config = dict(
    d_model=128,
    head_dim=64,
    init_std_qkv=0.0314,
    optimizer='ademamix',
    train_tokens=216100000,
)
Each number is 128 + 32 x the weight over its row's rms, rounded and kept within 0 to 255. Layers, rows and columns count from 0. The size above them is the row's rms in percent of the matrix's.

# layer 3 MLP down (transposed), 768x128, rms 0.0492, rows 93-119, columns 0-127
size [  7 136   6 160   7 139   5  10   8   7   6   5   8 107  79 117   7 112 169   7   6   7  95   5 110  82  90]
[[124 103  86 126 113 152 120 148 135 110 140 128 143 139 101 118 123 119 122 121  68 136 103  93 141 145 135 101 128 116 133 146 123 171 144 134 101 162 138 143 146 146 128 192 122 105 116 129 135 151  57 130 132 112 191 115  98 131 206  61 100 166 114 166 144  96 162 110 133 106  79  98 132 119 106 144 153  65 135 170 122 124 119 150 103 152 141 140 131 149  68 144 133 129  67 138 113  81 120  11 119  87  80  71 125 131 108 179  56 128 120  75  81 114  63  93 118 167 193 142 113 135 126  62  69 121 115  82]
 [183 170  74 155 178  94 134 161 132 128 168 148 146 168 115 104 102 131 114 147 154 157 134 176 109  95 171  90 167 159 184  93 115 141 159 115 114 184 137 141 126 176 126 146 131  92 121  83 114 151 129 137 157 145 148 101 159 117 149  79  72 105 150 149  97 108 140 103  96 129  43  88 119 110 147 131 180 122  65 157 154 124 159  53 148 120 123 133 129 167 109 102 154 138 135  74 141 148 121  98  80 148 147  84 136 137 130 144  73 131 170 142  77  50  83 166 106 157 105 145 106 164 150 108  99  74 137  47]
 [138  70 130 150 160 125  93 124 114 127  61 152  75  81  99 137 151 108 152  94 111  97 137 156 127 162  98 129 140 130 118  94  76 138 134 118 120  89 197 149 131 127 105 102 126 130 146 155 125  90 175 215 107 193 111  93  92  72  56 216 121 134 124 137 107 182 133 124 182 124  88  52 104 135 114  93 115 169 152 109  92 160 102 133 137 110 115 153 160 109 145 131 125 160 129 128  96 120 143 155  87 162 126 133 137 122 125 114 193 101 147 120 145 115 151 172 107 149  83 142  95 163  71 210 182 152 111 120]
 [ 90 179 132 121 120 115 121 124  79 124 179 111  51  93 108 151 134 118 125  91 125 149 129  94 148  41 132 165 148 100 140 143 136 119 102 141 117 149 179 154 119 162 115 137  98  95 145 195 127 123 106 128  93  96  97 120 146 191 137 192 125  96 160 145 164 103 172 103 119 113  98 157 100 171 117  87 108 157 141  99 127 188 191 155 136  69 141 255  82 118  82 103 116 147 174 109 119 109 118  71  93 110  95  92 151 130 118 100 139 145 125 162 124 143 138 130 128 144  99 164 146 146 147 188 148 126 162 129]
 [114 134 154 153 123 111  77 153 116  79  96 182  78 119 121  99 132 105 119 150 121 130 128 143 105 152 163 115 152 114 161  76  80 115 101 101 126  80 205 203 148 186 146 120 126 162 178 164 117  92 179 146 113 131 141 124 138 128  41 155 178 123 131 122  87  98  82 119 154 135 130 103 103 165  96  87 120 104 111 145 151 115 131 149 109 119 112 161 142  52 150  91 141 175 112 116 170 118 164 106 131 119 161  74 157 102 131  99 145  85 176 121 168 107 143 182  76 143  92  44 104 108 144 164 186  82 112 135]
 [ 90 118 151  92 146 188 103 146 119 155 130 209 134 106 104 106 164  53 122 123 161 128  98 109 152 135  84  79 153 142 106  79 185 100 161 174 193  97 134 150  94 137 102 118 151  91 108 102 171 105 152 125 172 141 124  69 137 162 132 156  90 123 113 134 116  86 204 127 144  38 113 145 183  78 101 114 130 145 138 152 172 162 158  61 159 120 143 122  82  64 147 119 134 127 140 115 160 127  99 118 112 173 142 139 107 147 109 137 102 160  96 150 134 133  82 191 100 116  92 171 148 122 165 102 111 172 143 116]
 [120 152 116  77 132  90  96 188 107  92 161 149 106 102  95 160 142  38 112 103 120 119 127 173 108 184 154 107 170 155 130 133  36 125 102 107 174  29 113 151 142 151 146  68 146 152 111 143  95 114 118 161 160 117 143  96 116 126  63 158 154 135 106  98 107 116 204 109 124 108  89 136 106 126 141  74  98 122 119 132 125 123 125 146 101 106 114 110 181  97 117 112 137 148 165 137 100 146 133 171 160 156 148  93 171 140 128  62 148 121 154 141 182 170 102 185 104 138 137 171 102 164 119 168 120 125 102 194]
 [151 132 133  82 141 171 176 108 116 152 150  72 112 142 107 117 126 127 126 141  91 118 162 116 117  69 129 119  81 120  83 131 135 133 171 130 143  88  89  70 106 186 147 132 129  72 105  84 135 151  35  64 128 126 192 130 196 133 168  90  64 188 115 139 114 133 126 165 118 122 153 121 149  94 187 107 153 124 175 137 126 103 129 114 134 120 156 127 120 114 120 136 190  89  60 112 152 130 130 125 137 158  70 146 102 128 163 155  82 158  86 154 161 129 135  82 142 150  88 222 157 160 114 103 122 154 104  99]
 [149 150 160 122 124 148  84 198 101  74 206 160 127 148 115 106 126 155  77 177  91 133 141 110 118 113 166 118 148 127 137 102 123  96 150 154 151 111 123 141  84 209 136 167 136 128 142 111 117 131 131  77 179 114 103 154 205 111 112  96 180 206 149  69 124  76 125  97  89 178 129 111 136 142 122 129 134 149 164 175 161 121 139 150 120  94 137 144 123 131  99  91 107 134 144 162 209 137 144 119 166 123 117 157 154 138 164 131  75 113 184 157 109 189 144 161 143 149  62 120 154 171 172 122 120  67 120 164]
 [110 110 121 130 100 130 119 100 181 102 128 125 122  87 114 156 163  89 182 121  64 109 129 105 116 143 120 118 108 118 102 160 109 138 123 171 175  24 131 109  91 100  89  88 140 105 100 166  92 108 133 137 132 200 132  97 103 114  80 121 135 114  95 131  95 204 205  63 120 120 119  70 103  93 153 119  80 138  90 133  68 132 120 127 136 103  99 138 182 124 135 126 120  91 149 104  41  86 142 133  99 137  53 137 137  93 107 122 137 166 142 106 123 161 115 120 125  88  89 140 111 172  90 143  60 169 122 116]
 [ 84 131 177 103 127 128 120 157  94 132 146  89  91 190 153  97 130 162  14 158  60 125 134 126 116 128 144 118 148 171 137 105 164  93 143  71 113 164  45 151 110 160 166 180 118 146 155  68 152 108 113 103 130 104  82 116 153  69 158 112  93 145 156 145 156 160  76  68 128 152 112 121 109 123 170 111 165 155 154 129 165 131 117 108 111 122 108 154  40  96  76 121 136  85 120 131 141 105 122 135 146 160 128  94 115 139 139  98  95  73 122 135 129 110 110 115 187 168 128 118 135  87 145 158 172  75  99 114]
 [113 165  96 126 118 128  39  80 121 105 130 103 116 139 142 143 101 159  81 148 155  79  75  78 139 107  80 115 107  85 150  91 147 136 161 103 109 187 139 107 134  57 153 200  77 150 137 104 122 114 129 182 135 156 115 147 101 140 139 176 164  65  91 153 122  97  92  83 110 167 180 159 101 134  70 183 156 107 121 111  98 156 106  80 119 125 119  96  79 120 154 112 129 127 122 123 142 109 136 120 149 122 153  56 135 114  96 159 133 145 117  99 106  88 109 158 180 118 111 121 153  84  74  83 203 141  82 130]
 [130 175 137 104 155 140 135 124 113 107 157 140 103 164 106 103  80 145  74 152 137 144 136 102 117 104 171 110 157 113 134 107 105 123 131 133 109 199  95 114 158 187 178 193 102 144 157 108 139 123 118  73 144  63 162 156 198 151 163  91  98 157 134 107 160  40  63 136 139 159 151 169 137 129  92 110 146  84 150 135 186  97 156 143 116 150 134 129  83  90 112  99 147 137 109 108 205 143 130  54 142 124 185  89 127 130 124 126  71 111 106 151 136  93 120 154 134 142 136 100 163 100 183  78 164  64 105 116]
 [ 72  64 116  78 116  72 137 142 108 161 108 188  44 134 109 107  97 139 172 120 107 151 121 170 184  93 164 114 128  97 154 174 118 143 139 138 167 126 205  91 129 104 138 120 145 156 150 181 140 117 150 135  85 101 120 197 145 132 124 168 178 134 166 169 161 135 101 111 145 163  72 120 124 101 172 131 148 163 129 107  73 168 162 135  65 110 155 166 142 160 146 149 135  46 150 134 123 120 135 178 146 122  72  96 136  85 158 128 150  91 131 120  85 119 129  75 153 115 162 149 117 121  88 144 156  91 102  90]
 [122 128 128 142 172 111 106 133 150 107 114 154 138 113  96 170 130 102 107 149 161 202  80 179 114 202 130  78 141 125 110 165  83 144 108  96 155 112 210 130 152 156 157 139 152 162  76 138 117 116 135  73 130  92 131 125  94 138 121 148 133 172 115  91  94 100 101 165 173 116  64 131  62 160 150 102 126 146 144 114 149 108 212 144 108 136 138 104 117 130  76 157 124 118 105  75 100 107  96  90 103 128 184  99  88 144 231 155 119 114  86 140 113 146 164  69 203 172 116 125 132 141 144 142 104 119 132 116]
 [127  76 163 104 134 167 130  91 153 141 111 139 122 119 156  72 150 139 106 131  98 192 101 160 162 129 108 150 129 136 128 104 176 187 118   6 119 101 189  97 137 104  99 112 101 160 110 123 108 107 147 137  99 144 153 167 131 108 134 105  69  75 136  47  99 143 126 165 184  90 136 175  90 152  95 100 147 174 130 134 160  82 135 106 112 109 130 137 103  74 148 195 104 120 137 113 108 154 100 165 140  73 147  70 136 137 121 156 158 114 145 147 133 170  65 160 157 142 107 125 172 187 161 155 100 119 129 103]
 [124 117 176 142 159 136 115 106 127 133  92 180 155 112 138  80 114 111 143 129 135 138 131  74 127  79 106 165 210 101 131  95 140 127 101 118 149 182 162  86 126 171  87 155 146 177 148 156 129  86 218 126  83 140 115 130 110 149 102 145 122 143 142 177 105  64  79 131 164 181 126 110 162 182 118 148 101  89 122 171 142 105 152 182 142 130 102  82 149 123 152 122  92 178  74 156 164 112 162 113 111  70 119 203 159 141 122 179 149  88 137 114 110  72 194 128  91 131 136  77 124 109 126 113 130  89 173 114]
 [162 177  78 113 139 165 124 144 130 140 101 156 101 128 132 142 112 148 125 149 121 144 123 105  96 164 127 157 138  94 153 198 138  99 111  91  93 187 107 186 199 149 131 144 125 154 161 124 148 101 153 151 138 141 190 107 135  62 110 131 162 119  96 161 126  91 137  78 127  96  81 133 130  85  73 135 120 116 114 163 143 128 151  52  99 178 136 125 129  87 107 146 111 120 111 138 162 176  80 135 148 115  86 115 126 123 166 152 163 111 163 167 195 170 162 107 114  96  86  99  56  99 115 203  85 151  97  48]
 [122 156 114 173 157 199 104 115 101 127 120 158  83  59 140 114 127 141 118 124 132 146 120 174 196  88 126 133 126 146  97 137 196 128 116 127 107 116 157 130 176 153 129 108 134 113 154 128 110 164  84 128  92 107  95 120 156 156 170 115 111 126 185  67  53 115 106 146 177 136  94 153 123  81 148  91 108 102 190 157  75 135  18 171 103  95 146 188 116 125 138 146 146  76 100 104 106 104 156 120 163 132  99 101 121 121 128 120  92 133 149 122 164 118 171 119 156 129  85 149 123 160 137 193 127 215 136 148]
 [137 117 175 127 157 142 104 159 121  89 150 191 117 102  89  83 100 123 106 161 120 129 160 107 124 131 158  94 189  99 147  64  68 114 125 121 134 120 176 116 117 229 141 145 137 140 154 147  88 106 166  91 121 121 127 136 168  99  84 112 153 185 115  89 122  73  80 129 156 166 106  67 122 171 107  94 102  98 132 178 155 110 145 195 127  85 121 143 163  84 109 108 136 139 114 135 193 100 141  69 104  82 104 102 163 121 132 130  94  71 150 128 109 139 145 164  81 158  71  74 156 143 158 116 142  80 116 127]
 [118  89 109 109 119 121 161 133 159 152 134 109 119 107 146 101 183  75 173 130  52  85 122 118  83 122 155 124  64 159  84 142 116 157 149 183 142  33  79 167 109 123 128  84 129  64  70 115 127 112 113 101 160 143 127  83 136 126 139 126  92 121  95 122  86 225 161  92 115 136  94  67 119  96 207 137 105 127 109 119  93 131 125 135 106 122  92 137 175  88 105 139 154  80 144 123 109 108 160 138 126 155 106 148 120 109 148 124 113 151 119  83  76 113 128  71 158 117 125 200 155 171 126 125  90 146 112  91]
 [135 106 119 145 150  93 129 140 120 123 170 152 118 124  95 126 122 129 126 161 125 113 120 140 140 134 125 112 151  64 106  51  56 109 157 171 141 121  90 123 156 169 149 123 135 151 153 148 122  79 138 107 142 176  79 135 151 123 109 169 182 171 109  48 102  52  85 136 116 170 141 137 113 160  60 168  85 127 157 157  87 143 125 166 138  64 111 159  83  93 138  73  60 153 155 113 178 152  63 136 102  97 122 130 178 116 149 130 108 111 154 100  46 149 141 135 138 109  82  92 148 138  99 109 108 111  80 175]
 [124 110 134 105 143  95  96 177 162  70 154  89 151 186  98 114 133 101 138 153  80 155 149 133  88 111 125 118  98 107  92 188  73 132  91 110 162 136 112 121 135 139 155 126 143 163 118 127 165  85 120 119 121 124 135 160 188 187 162 163 106 111  90 121 107  86  75 113 147 107 126 118 170 138 137 174 126 120  61 127 154  99 168 183 160 216 140 183 175 128 106  80 157  98 109 143 174 124  93 134 131 116  86  92  67 152 164 142 107 174 107 125 113  75 155 196 121  93  66 159 171 131 112 117  97  88 150 138]
 [ 96 113 153 149 126 144 123 120 129 130 130 158 155  54 146 118 141 109 188 111  94 183 145 157  79 135 159 150  97 105 127 131 115 121 110 144 132  63 171 114  71 136  76  40 150 117 120 144  84 120 207 104 106 145 110 165  91 131  97 113 157 167 137 160 105 163 139  92  84 115 144  76 133 114 114  63  99 160  42 167 129  77 128 120 115 131 119 126 199 160 155 101 129 124 106  94  64 126 141  74 112 146  86 164 125 127 128 108 131 118 142 165 161 154 189 135 115  84  82 125 113 159 139 127  49 112 116 133]
 [166 115 151  74 141 190 123 113 181 170 189 148 150 132 123  82 114 137 205 132 116 157 136 132 102 146 120  99 104 124  92 101 153 151 158  99 104 136 168 175 117 173 113 136  87 134 118 153 124 139 128 121  74 159 107 129 182 163 165 156  90  78 124 134  96 123 100 153 151 103 156 158 101 167 181 101 110 164 139 155 105 118 140  87  99 112 129 101 122  88 137 150 141 125  81 146 154 145  94 170 105  61  88  99 100 155  56 133 103 163  86 155 122 185  59 153 188 141 154 145  75 104 153  65 105 100  97  75]
 [137 155 124 142 161 141  98 158 122 160 126 173 133 108 143 140 136  59 155 152 128 141 100 134 158 129 125 103 176 108 198 155 217 115 126 157 128 143  70 180 129 152 113 117 157 119 133  91  91 212 123 195 157 135  92 149 114  94 115 154 104 137 111  80 144 144 157 130 156 134 151 107  95 125  92 117 106 138  88 132 141 155  83 123 133 180 133 204  70  55 124  82  89  99  70  77 107 121 108 109  72  79  91 112  86 131 135 123 129 179 135 126 149 132 106 153 117 174 164 115 158  61 135 103  81 159 149 119]
 [ 82 128 171 142  89 127 144  90 177 138  83  95 136 117  92 187  92 136  88 121 181 139 120 125 102 108 118 124 102  98 128 194 146 134 129 155  67  52 109 169 125 179 154  92 130 217 173 118  78 113 116 112 144 173  93 204 209 118 147 136 139 140  96 102 158 147 151 101  72  85 119 140 120 124 159 121 155  84 180 105 114 112 165 125 161 156 127 116 103  94  83 184 131 111 123 114 142 141 148 144 165  99  89 111 114  99 130 102  71 118 115 135  96  91 149 153 168 167 130 201 133 112 150  95 113 122 159 124]]
# layer 3 MLP up, 768x128, rms 0.0811, rows 94-120, columns 0-127
size [123  14 145  15 139   9  19  20  12  14  11  18 125 116 112  13 135 149  18  13  18 118  12 123  98 105  12]
[[115 102  84 201 135  90  39 143 149 147 127 183  54 185 108  89 174 172  56 188 135 160 123 120 101 106 129 163 131 152 147  90 128 157 119  94 135 175 123 117 105 159 151 158 126 106 124  86 138  72 110 122 134  57 135 126 120  78 120  86 153 124 155 133 165 128 165 124  74 113  86 106  91 127  94 153 132 148 106 122 118 143 182 117 100 104 129 148 113 161 142 145 191 174 151 122 112 114  94  90 139 145 177 131 140 125 109 181 101  83  99 113 120 112 172 130  96 135 110 157 131 147 111 110 194 106 116  47]
 [ 96 168 104 134 127 107 113 127 160 103 153 101 140 147 142 116  92 101  90 129  78  94 238 121  70 122 140  98 147 151  97 111 174 160 142 123 125 142 116 142 135  73 139 103 109 104  54 127  90 130 163  48  67 137  89 135 122 175 142 103  87  87 120 131  97 173 117 136  74  81 133 112 111 121 152 118  97  98  94  97  96 108 100  79 102 130  85 131 119 139 132  98 100 112 117 151 158 109 212  79 181 122 117 126 148  81 115 156  62 160 134  76  90 130 121 147 167 154 119  85 115 145 123  96 136 167  62 120]
 [153 195  61 121 149 152  81 136 103  54 143  85  27 152  86 147 149 120  84 158 112 176 154 117 130 149 106 147  88 141 192 116 165 151 122  87 167 119 120 170 107 154 112 150 110 137 137 150 139  81 111 124 152 142  62  94 133 115  98 140 101 136 114  73  99 115 154 142 157  81 121 129 165 106 109 137 107 139 105 146  99  88 132 133 108  83 136 133 111 110  89 126 192 125 124 193 115 131 148 128  72 113 100 131 152 132  79  97 136  92 179 172 176 118  83 138 160 138 117 202 178  76 135 104  85 163 113 135]
 [ 98 161 139 126 113 143 124 120 161 151 127  79  88 137 140  80 103 105  68 102 132 111 127 129 100  62 136 157  89 168  81 140 145 174 156  98 134  87 128 176 123  33  99 160  71  76 107 131 116 113 137 139  66 156 129 126 145 155 143 163  96  97 150 143 139 145 122 126  80 103 138 125 128 150 128 155  84  90 120  94  93  60 124  54 138  81 139  74 166 104 168 129 155 103  93 166 143 170 217 140 189 141  64 159  96 153 109 160  98 163 124 135 129 111 133 128 138 143 117  96 131 149 103 148 177 190 111 131]
 [120  68 114 167 149 148 148  82 116  69 108 155 144 115  92 174 156 110 173 163 158 161 130 102 127 130  66  73  97 175 140  90 165 136 152  79 221 117 140  81 191 150 127 141 131  73  77 165 134  98 191 130 142  98 162  77 147 123 150 145  99 128 121 122  71 101 162 139 104 131  92  91  98 100 162 174 119 149 120 107 126 138 179 110 203 163 150 143 123 117  79 131 138 139  71  98 127 127  83 112 155 108 157 117  87 137 103 144 103 161 105 131 179  87 160 112 143  57 126 109 114 130 145 161 139 170 136 114]
 [109 147 134 155 144 120 160 127 153 105 108  93 112  99 102  83 133 134  47 118 151  85 129 138 116  97 141 153 132 207 118 121 146 186 116 124 159 181 115 174 156 157 194 145 136 112 106 165 113 123 159 148  63 111  96 120  76 210 144  63  82  83 162 130 127 210 100 128  85 109 137 131 112 162 152 144 117 122  98 120 137 114 144  63 125  99  44 157  87 113 101 127  81 152 128 107 138 157 216  78 150 126 178 135 142 147 122 149  91 151 124 120 135 118  99 146 109 149 134 107 135 119 146 127 153 135  52 139]
 [129  93 110 173 157 130 117 120 108 124  90 120 161 114 102 128 118 129 184 125 113 128 168 155 146 136  92 135 157 168 144 167  81 122 104 139 124 114 170  83 130 138 148 137 157 162 168 123 102 149 146 119 184 104 111 126 125 126  78  86 146 102 162 120 130 255 117 169 124 145 126 117 114 133 149  92 150 220  96 136 147 111 111 169 126 154  91 119 163 122  76 145 158 169 175 107 137  88 149 107 120 112 168 103 143  28 125 105 162  93 124  62 171 124 119 157 168 113 105 163 139 112 183 183 103  59 142 131]
 [106 123 138 125 177 116 133 105 135 187  82  77  94 112  78  94 180 115  62 103 183  93 138 133 105 116 186 140  85 151 126 157 127  79  84 102 103  48 173 128 130  83 101 166  90 148 104 139 121  97 118 191 106 122 147 137 129 115 126 171 114  50 161 159 127 173 119 186  90  91 116  99 114 104 143 132 129 116  94 116 129  84 136 108 129 141 162  72 138  79  93 129 164 138 122 157 117 169 186 143 152 132 117 137 120  19 111 146 128 141 110 123 140 123  84 110 134 117 118 133 126 129 137 188 128 126  46 106]
 [163 162 116 145 154 102  90 122 170 102 118 167 140  91  85 120 115 118 109 166 152  96 250  91  90 154 141 126 138 139 130 124 130 112  90 156 132 230 100 119 159 191 192  95 138 137 197 162 106 167 151 116 118 107  75 160 122 185 116 103 123 121 138 124 124  92  78 204  91 132 169 158 140 159 118 113 173 108  98 132 163 139 112 134 160 155 109 132  93 135 132  82  98 188 110  97 179 151 104  82 144  97 138 168 130 106 148 126  85 156 120 111 135 138 119 166  87 143 141 105 126 105 146  68 117 137 100 140]
 [ 98 119 142  98 135 127 147 130  96 165 115 118 126 142 128 107 113 117  94 107 161 121   0 152 108 132 150 117 117 107 121 140 127  64 131 158 118  47 139 120 108 124 114 145 114 147 118 113 128 123  99 255 137 127 167 108 134 105 115 160 179 137 122 127 154 123 147 121 126 125  91  98 138  53 140 134 119 135 108 140 118 156 127 145 133 174 145 108 183 128 132 151 127 104 139 143 129 122 206 152  96 139  78  62 119 117 108 141 155 132 127  78  96 124 117 135 104  97 113 144  87 129 130 165 106 129 184 114]
 [ 95 141 145 127  93 183 122 117 119 140 134 130 134 148 158 122 146  95 101 132  90 119   0 113 118 158 169 168 140 137 151 129 130 221 163 114 123  98 149 132 123  66 113 135 108 133 113 120 140  89 126 132  93 133 141 114 152 127 150 137 120 178 132 126 114  95 117 111 159 154 122 161 129 121 131 107 128 101 139 131 121 146 139 158 107 129 160 136 171 147 193 123 117 138 123 152 110 153 241 143 122 125 171 120 118 198 115 116 141 107 131 121  97 111 167 103 167 137 139 115 142 138 126 129 153 137 117 106]
 [113  98 151 124 138 166 146 131 110 201 126 128 105 125 129 141 160 129 146  98 161 145 102 165 156  97 111 129 101 146 107 177  88 136 129  98 129  53 179 121 111  30  85 189 101 128 140 105 175  88 101 188 149 150 173 113 152  98  98 176 143 155 155 132 147 217 148 128 150 140 122 123 139 141 128 114  95 153 151 124 118 103 121 133 148 117 226  97 199 115 123 158 200 131 133 151  87 157 181 180 123 163  89 118 109 117 100 144 171 116 123 170 158 113 125  99 143  91 122 163 146 143 121 193 155 115 165 134]
 [153  85 121  88 202 132 131 123 134 169  60 148 146 164 187 146 174 201  82  89  97 127 148 115 160 117 155 147  74 187 181 127 106 141 127  53 103 101 156 101 140 160 181  85 152 114 130 114 112 105 169 115  89  92 121 119 125 124 171 118 178 140 104 105 149  87 116 141 123  53 161 119  64 151  86 180 140 129  92 119 114 123 139 130 138  88 147  64 206 172 115 110 169 123 111  94 113 108 110  68 130 175 152 140 125 108 129 115 140 164 111 153 136 129 120  99 155 103 134  85 116 157 155 129 132  99  92  90]
 [117 103  91 113 102 157 136  63 114 197 140 153 105 129 151 151 132 166  66 131 127 149 129 191 100 123 120  78 155 129 103 140 120 121 132  55 103 145 158 157 110 140 117 104 102 114 114 101 154 144 106  74 126 129  57 125  82  35 128 105 106 134  98 178 202 131 145 136 163 178 165 111 146 115 115 107  99 201 131 125 173 125 169 159 114  97 119 118 148  84 123 116  68 116 150 114 123 173 136  89 144  89 136 110 185 146 114 121 154 111 175 104 175 181  57 135 147 155 103 168 148 130 157 194  98 145 135 117]
 [144  64 125 143 188 101  91 138 158 165  78 116  72 151 153 114 154 146 109 148  88 148 124 142 124 163  91 173 155 214 154  88 149 161 101  65 154 133 150 114 110 176 141 156  94 140 103 187 135 119 139 106 116 168 123 116 104  54 117  92  53 147 104  90  73  85 169 133 115 161 144  92 121 132 157 128 142 200 136 105 114 107 200  91 145 114 151 111 126  72 146 161 158  88 163 120  71 143 161 118 122 138 135 111 152 112  98 156 124  81 114 141 146  99 115  78 129 128 142 175 171 163 138 165 151  84  99 143]
 [148 128 136 117 130 153 137 123 143 179 157 120  74 120 147 143 186 140 170 121 112 185 133 143 102 111 141 100 139  93  76 115 148 151 181  96 128 125 121 136 114  40  78 160  90 102 131 136 125  95 137 102 108 172 139 136 193  93 151 197 130 175 153 138 147  44 155 149 104  83 131 146 128 148 105  98 104  84 127 113  81 101 118 107 159  82  84  97  63 117 127 125 159 119 121 145 128 174 106 163 159 140  65 169 154 112 112 170 103 135 126 197 126 132 126 103 171 176 118 135 136 174  76 112 148 165  41  97]
 [160 105 132 122 130  97 170 157  98 130 107 126 119 103 176 120 143 177 103 131 178 113 156 126 171 147 168 182 112 162 153  95  93 140 112  89 158 103 163 111 119 156  99 140 181  69 197 174  93 117 113 112 135 143 100 130  95 109  98  80 133 126 137 146  65 108 112 123 160 103 126 129 102 146  96 186 134 129  83  96  51 146  96 169  88  86 121 125 128 156 123 132 199 201 139 173 103 132 140 121  66 227 158 112 142 122  95 151  72 136  78 127 133 144  87 114 115 117 122  96 129 111 164 134 181 132 125  63]
 [ 82 143  47  96 212 136 122 146 111 132 199 123  90 111 173 140 117 150 104 180 103 121 150 142 128 168 148 150 146 132 122 116 102 146 143 148 127  94 154 147 106 122 127  99  56 169 140 153 164 149  78 110 153 106  99  77 146 136 154 147  84 157 101 101 128 123 196 126  93 157 132 130 145 155 104  92  80 153 125  77 210 126 194 128 123  77 137 132  64 118 110 164 156  86 130 158 101 155 116 126 125  45 112  93 137 104  92 153  97 155 154 154 221 158 106 117 122 124 125 137 176  92 137 135 116 123 123 160]
 [104 135 152 128 169 136 144 110 142 187 104  92  86 139  97 103 153 139 105 100 119 113  85 141 128  92 129 127 104 144  78 160 128 142 127  97 110  78 131  97 110  63  84 182  66 113 121 118 115  97 140  90 103 136 131 128 164 127 118 195  99  55 158 150 136 226 129 165 102  76 143 107 121 128 129 115  92 114 105  96 101  56 132 107 148  97  26  89 138  94  93 133 175 135 124 147 120 161 194 148 165 145 106 135 101  62 101 175 102 145 112 174 146 122  99 124 151 133 134 138 124 157 128 163 141 144  53 109]
 [154 125  95 153 152  61  97 148 168  68 129 144 171 125  83 137 107 131 122 140 169 138 224 123  99 158 123 134 160 138 144 115 127  37  93 163 119 193 135 130 159 206 176 103 165 148 163 157 115 176 164 214 155  95 117 158  76 131 122  66 142 119 136 128 119  83 120 154 127 140 151 117 130 110 132 149 158 152  94 137 164 149 127 138 141 185  88 116  72 131  96 123 106 149 133  88 158  90 102  85 110 110 100 106 146  97 155 110 143 123 134 129 174 152 102 176  55 125 139 128 117  96 131 106  88  94 155 167]
 [104 145 130 115 165 115 147 134 161 215 106  76 114 140 108 116 176 109 106  99 140 103 178 140 119 123 176 136 100 137 126 191 133 185 118  85 104 108 157 118 141  88  96 165  97 113  89 132 124 108 137 152  79 175 142 139 129 160 171 181 111  81 165 166 129 231 138 180 123  82 138 102 120 121 145 168 114  97 124 123 130  94 149 146 134 133  75 102 154  84 130 154 168 136 111 182 118 200 206 130 141 160 165 165 136 107 109 164 111 154 113 165 162 121 108 100 173 158 145 152 123 155 124 158 151 167  55  92]
 [ 90 114 167 184  82 114 111  96  96 220 191  96 140 148 129 177 137 101 148 129 187 110 126 186 129 108 113 127 143 119  82 141 211 165 150 116 112 122 143  87 134 122 100 141 111 192 113 134  89 138  92 114  95 131 130 119 127  96 117 115 158 112  91 124 135 128 163 131 141 128 182 142  71 162 188 102 123 180  75  75 212 189 162 119 114 107 128 123 120 123 157 166 123 148 150 112 119 106 145 148 191  76 119 123 155 129  96 103  61 154 117 143 165 141 104  95  92 145 101  70 131 139 112 132 151 101 124 178]
 [168 145 143 136 120  86 154 119 131 111 133 112  94 102 121 124  49 119  86 164 166 143  73  86 120  93 134 110 112 191 150 154 143  70 131 131 162 238  82 168 186 145 140  90 141 134 116 144  76 131 125  97  97 136 112 146 137 158 119 126 158 105 158 136 143 116 101 175  36  99 137 157 126 193 136 154 137  53 102 115 150 108 140 120 151 111 190  92 116 119  50 104 144 111 106 169 144 129 109 168 184  92 124 157 158 141 143 137 102 167 131 108 157 112 148 130  92 124 112 123 129 119  91  87 126 162  54 142]
 [ 78 129 181 100 134 115 130 137 169 209 176 133 142 103  81 146 167  88 119 169 121 153 112  94 148 167 153 119 162 158 111 101 108 133 154  73 112 122 142 124 107 147 106 150 135 144 118 186  87 171 140  81 141  93 103  91 149  91 101  94  76 134 135 177 117 118 158 150 183 157 126 111 128 109 154 173 138 194 143  88 180  94 201  84 128 122 100  70 105 140 154 138  81 175 144 106  88 116 137 201 131 131 105  70 183 155 124 118 135 137 115 110 113 136  79  82 128 179 110 177 131 128 201 103 150 113 122 100]
 [ 87  89 131 128 140 130 139 140 137  79 153 116  96  78 113 175 139 103 125 158 105 133 150 106 137 129  91 158 131 155 110  59  98 200 117  80 138  99 190 130 178 176 169 140  49  69  61 127 121 146 123  91 159 109 113 138 110  86  89 130 116 187  87 145 108  90 140 125 100 145  87  78 152 106 114 123  98 146 149 150 147 124 171 178 189  81 151  90 134  70  93 150 143 110 131 124 130 156  75 115 101 102 209 129 112  81 102 140 102 159 129 174 139  88 133 123 130  88 151  92 141  91 115 164 134 158  75 100]
 [ 91  58 128 214 150  72 102 135 174 130 148 110 150 131 167 135 129 145 127  84 117 151 119 140 166 154 100  41 118 140 110 131 132 153 117  83  96  61 122 146 157 153 107 180 104 151 126 120 160 128 175 107  89 164  93 140 145 143 131 125 186 149 136 148 157 124 115 110 102 165 126  69 125 136 111 105 161 112 153  76 113  76 165 122  69 155 145 158  93  82 129 122  97 109 165 135 151 143 146 181 175  75 100 127 140 139 175 169 133 137 122 129 119  86 130 131 128 138 170 133  90 137  83 144 163  15 124 184]
 [119 133 105 143 128 159 100 136 141 148 161 114 155 181 134 190 148 140 184 122  81 141 255 123 124 145 101 150 148 105 112 133 132 115 136  91 101  97 143 103 108  27  79 140 111 123  99 106 142 133 163  27 135 158 140 143 130  96 153 159 125 116 135 144 111 212 147 130 153 107 148 113 125 114 134 136 102 136 148 113 106 104 104 142 109 124   8 108 132 128 125 146 167 118 137 160 111  92 138 135 168 154 138 141 124  83 112 136 144 120 130 210 143 144 136 129 164 140 153 114 143 156 138 145 142 128 108 127]]